{
  "n_layer": 9,
  "d_model": 768,
  "n_head": 12,
  "n_kv_head": 12,
  "head_dim": 64,
  "d_mlp": 3072,
  "vocab_size": 32000,
  "activation": "tanh_gelu",
  "norm": "layernorm",
  "norm_place": "pre",
  "norm_eps": 1e-05,
  "positions": "learned",
  "qk_norm": false,
  "attn_scale": 0.125,
  "bias": "all",
  "tie_embeddings": true,
  "parallel_block": false,
  "init": "orth",
  "init_std_qkv": 0.0206,
  "init_std_o": 0.0256,
  "init_std_up": 0.0295,
  "init_std_down": 0.0295,
  "optimizer": "soap_variant",
  "lr": 0.00911,
  "weight_decay": 0.0,
  "lr_head": 0.00918,
  "warmup_steps": 200,
  "schedule": "wsd",
  "decay_fraction": 1.0,
  "decay_shape": "sqrt",
  "final_lr_fraction": 0.0,
  "batch_tokens": 131072,
  "seq_len": 1024,
  "doc_mask": true,
  "train_tokens": 706200000,
  "steps": 5388,
  "dataset": "wikipedia_en"
}
Each number is 500 + 50 x the weight over its row's rms, rounded and kept within 0 to 999. Layers, rows and columns count from 0. Numbers have three digits each. The size before them is the row's rms in percent of the matrix's.

# layer 4 attention output (transposed), 768x768, rms 0.0256, rows 635-639, columns 512-575
094:476545413473463552487412513473530483523500538534641548470518508502619473469472519457551581512477521544517450475533463501524488469528488475497375505528469517594521368469429447445476520481534502
094:563463488545513505499472398524449506447489502423495487442504574465463468509397444511457433462502482450530525457394490442438463525481534522505512525529524534545508519521531465495573483503406504
097:483510493432485493403567475468497548511529449478588529456438496523402416522439482514540492425527463488464519565491505434489480561521527580534536474534427504546534532559516492447513427492484483
096:474415573474518457494545422486502536477432492472477448551418445518504555553406507500490534479424492467479573530485519414489469461527595495531624484552490586511540453537492484488456515456430486
091:556561507527523456532541516522518535447452549596551498477487573485493548458423485498510539517511492572476461351468535575497436536535478445508543483483476489474534518430423583432497513549411579
# layer 4 attention value, 768x768, rms 0.0192, rows 636-639, columns 512-575
101:547562443480375522558517497489516521469507430532533466419512429519444441550651434504540477500468457454553459454612507508524417528454497471570504478497540560436607505384505509531485502534517466
104:475551522489356453466527433422469495477311479552477451595431514534515529487569369464552553549512501581454492522525431521493464509544473423539456530444479565421452535522536480517480570525394556
100:528578411528522502484475436446528581538570574563468531496519498490571411468468533516493503504476553459540566540509546547537458504408448464467466544524512470498473422494450568508489512541527432
099:510619566425538534469486515462468443561495439479488559430539436524444438496493428483542470475469449472464539516565563598461433466564434446581454521461422436463563562504477580522567436445520515
# layer 4 attention query, 768x768, rms 0.0215, rows 640-656, columns 512-575
103:489422528515592458427451428513482466488499581546534480534498469489480472450463575575511558609536466432483472600468606419540482635480510534509507549461500486408359490479507505533470463497473463
099:387507448495546555473569553412510536415482514536546448431531527528441445471526424543568491393528502525547447472493522511485538449598495531517431470481603439471507586492414548470491492501543531
100:467547490524570523537404498581464463564588489491559471482575479456622443436398451583487549521430411436481526438501557516455492518516467433514454518514595423542509509513497392601543490499509522
102:414534476494455510505503499528556483494477541473477553476545549574484438449482452500496470499497443530479456524442523550473438504489534449566516464575587541515503434523467493451537589510437554
095:463496498530566525459502551548505503451485482546592450553553610470475416524499515554518367611585499469496509436509538517534512463529472537501582508550524503572442504500525459544371568459413532
102:546564540498636484530510449448458596504569452416512401493527500531510493453462522544574465487498474511308463467489477453453588563508450495573487485521388573562551443593556488539476427496554452
107:435545483474564455565542562417375502542526480422619483574437487555577462400504495514395505507505479523541546488477502554504459508564665569479487459495466418546490517508487556562496544468420519
104:553505509534486523426399462513474531454504543525431491528489534532466472484574467479421518473513488501491477469435473535544573537507523592494482506480405474441485515435554499565537532461519564
102:514568465513562451390462614411463461457511545571448530559454509527543444465473456545466453643421553507539497496510526466517425584614458464483513511442442446525486517462468496484455435478505491
103:525447558498499503523468485468503463464488479452460448466534542524438384592503563526534503510577472521520524509509434490555455467566497440624566458476513559530422557417522510527496520503510468
103:518589509511458474512533527469530469381421516472432569452430489456538506532412431573533431448537515461444522526503514579494421572514557472459445425447451546480476553488603536478456562567575486
100:496567397551539479528414535498594524532423531641462539488462505467519478538445584505544426439480495518483411555415534457482526486555417580398494458423609386362410560444486405553452500424527424
104:502401497493466508572522400528577445453436518523555419500539504571402539484501587522448541478505478526478493515596492532502478435511475528473496523510600460584367570532574551446441455509506480
107:526486516543436538502541558511503482539451486559516483464441510518472470438538565524538447461446532554548569517518448576510486545481545609519450522595469530563484518437506531370544570520460449
100:465456477575468595413455531487500417499543456509572535439485570420532547455511461518476493492477540494448515490480517456602510570545463505525549440434519499572454505513570484502526471528490588
104:495548441465447516505459498588501509595569526480425483490526470520570496523478482551504433538484469482506406495402525534412583547560468468502509470479500456553429466444494522553527542564466512
102:503548609424513445495536514424567409462477557501464502482460461524575593554417461474451480596468508457520578444523453543490394465513531500434600428589567577509549524444456478466422471510430422
# layer 4 attention key, 768x768, rms 0.021, rows 640-656, columns 512-575
098:484558440452516548402533525511463535588509603475526452385495447500573457482480546546535412481500486566526448540411474550552487528467488497460500573494596479417458551530529445490427465432454550
101:471469521398461507480488627428433493471523508517551535578558549575568549475458446478442559408515552467543542538554416501528470461454540523462474529460534537465454545488488521534471495463536505
096:434503547535527523420391514473489580468462481491572638485500462576465501458391452524524574555429489528595527474480507489543469550560511514471482537544492477471518530558410469439507513471525514
101:504469533510546492474434601532483474532551572479446518520471454544515464541586398551528514486505524544577506450474552467504573538567474483520421612493501471482466431542455488446488527443629502
098:535496494527472516489538507491469481417473458561548521447466392468522466529595452463447441547501554504537526475547529581435544506418510527566450629594439528511429473450491438512507485624519513
100:614527495542505501490555467519439453412498507618540461508621603498415504496528510511549463518531496490386474450512435478439611531556339484584581527564447467468490436563524428448466407486482471
102:554502537491370463476460479489549489450462544575625442554446569488491414522540455509499470590556486424515485539502513604502399524549489581551500493461449447544462483506526458517500498511495532
100:410523555545566552505344440448582544515437442491524459543549506490558522374530522563429534445569487486488493463504492471488499555428446540492519519528516518462593533510466510546475467536544525
098:501542516573576413509448468510456508530464510548490580441559465527486481467512510497574545500568548544565533529453582579645488454485574422580555563509485464452380438488525507497442462502492523
099:457547599490483528485482492575491475512470522446404409518423545461499462530543511527415381546483457463534489506534567502483414502454433368553472469495561520471473493530537436516503467426422470
098:568487444541566463470513449556450481545414425464551460480409468456365514524466505490474467445567484483472595506487551541526439454505564505545460523481493572602499459425478503570400545532445506
093:386518532504517496458577505451479508531499452528484381551469429455454553611478591569439489583400421411476534559435468517614439468495524572542561396492541559430512522491539522462500460514534534
103:556482516554435541590512438510519481613542580511552476486525497496412553480495483556454495456461485528490457467505463579520492557479557579475538579444495441512548586541484579586471436530550475
104:514397541535475524519440493516534506524435497521396514474461558572528472435469569491415468634494490516540540515487525575484521628526510513523369538589430525386556520456531469487495519422476560
095:431538538466573486435547493424551525532537489513486579512514595498517435452561502541580550472552560455420537527612527525522418515564489526530490517490479409580482442582489480535517336539571414
096:504473449560486474536476527571441548588474549501472480529504495476444567562529499486429441512505378498480550537472496591516536457496511646426511495525479435438603477415632492487454487491508449
105:472481459489466580489610529533441551465473588486478495468455455523482501493465476461376465453471555508495491466548522503504523495527530559485538522463540517463445495520583502500643510468467476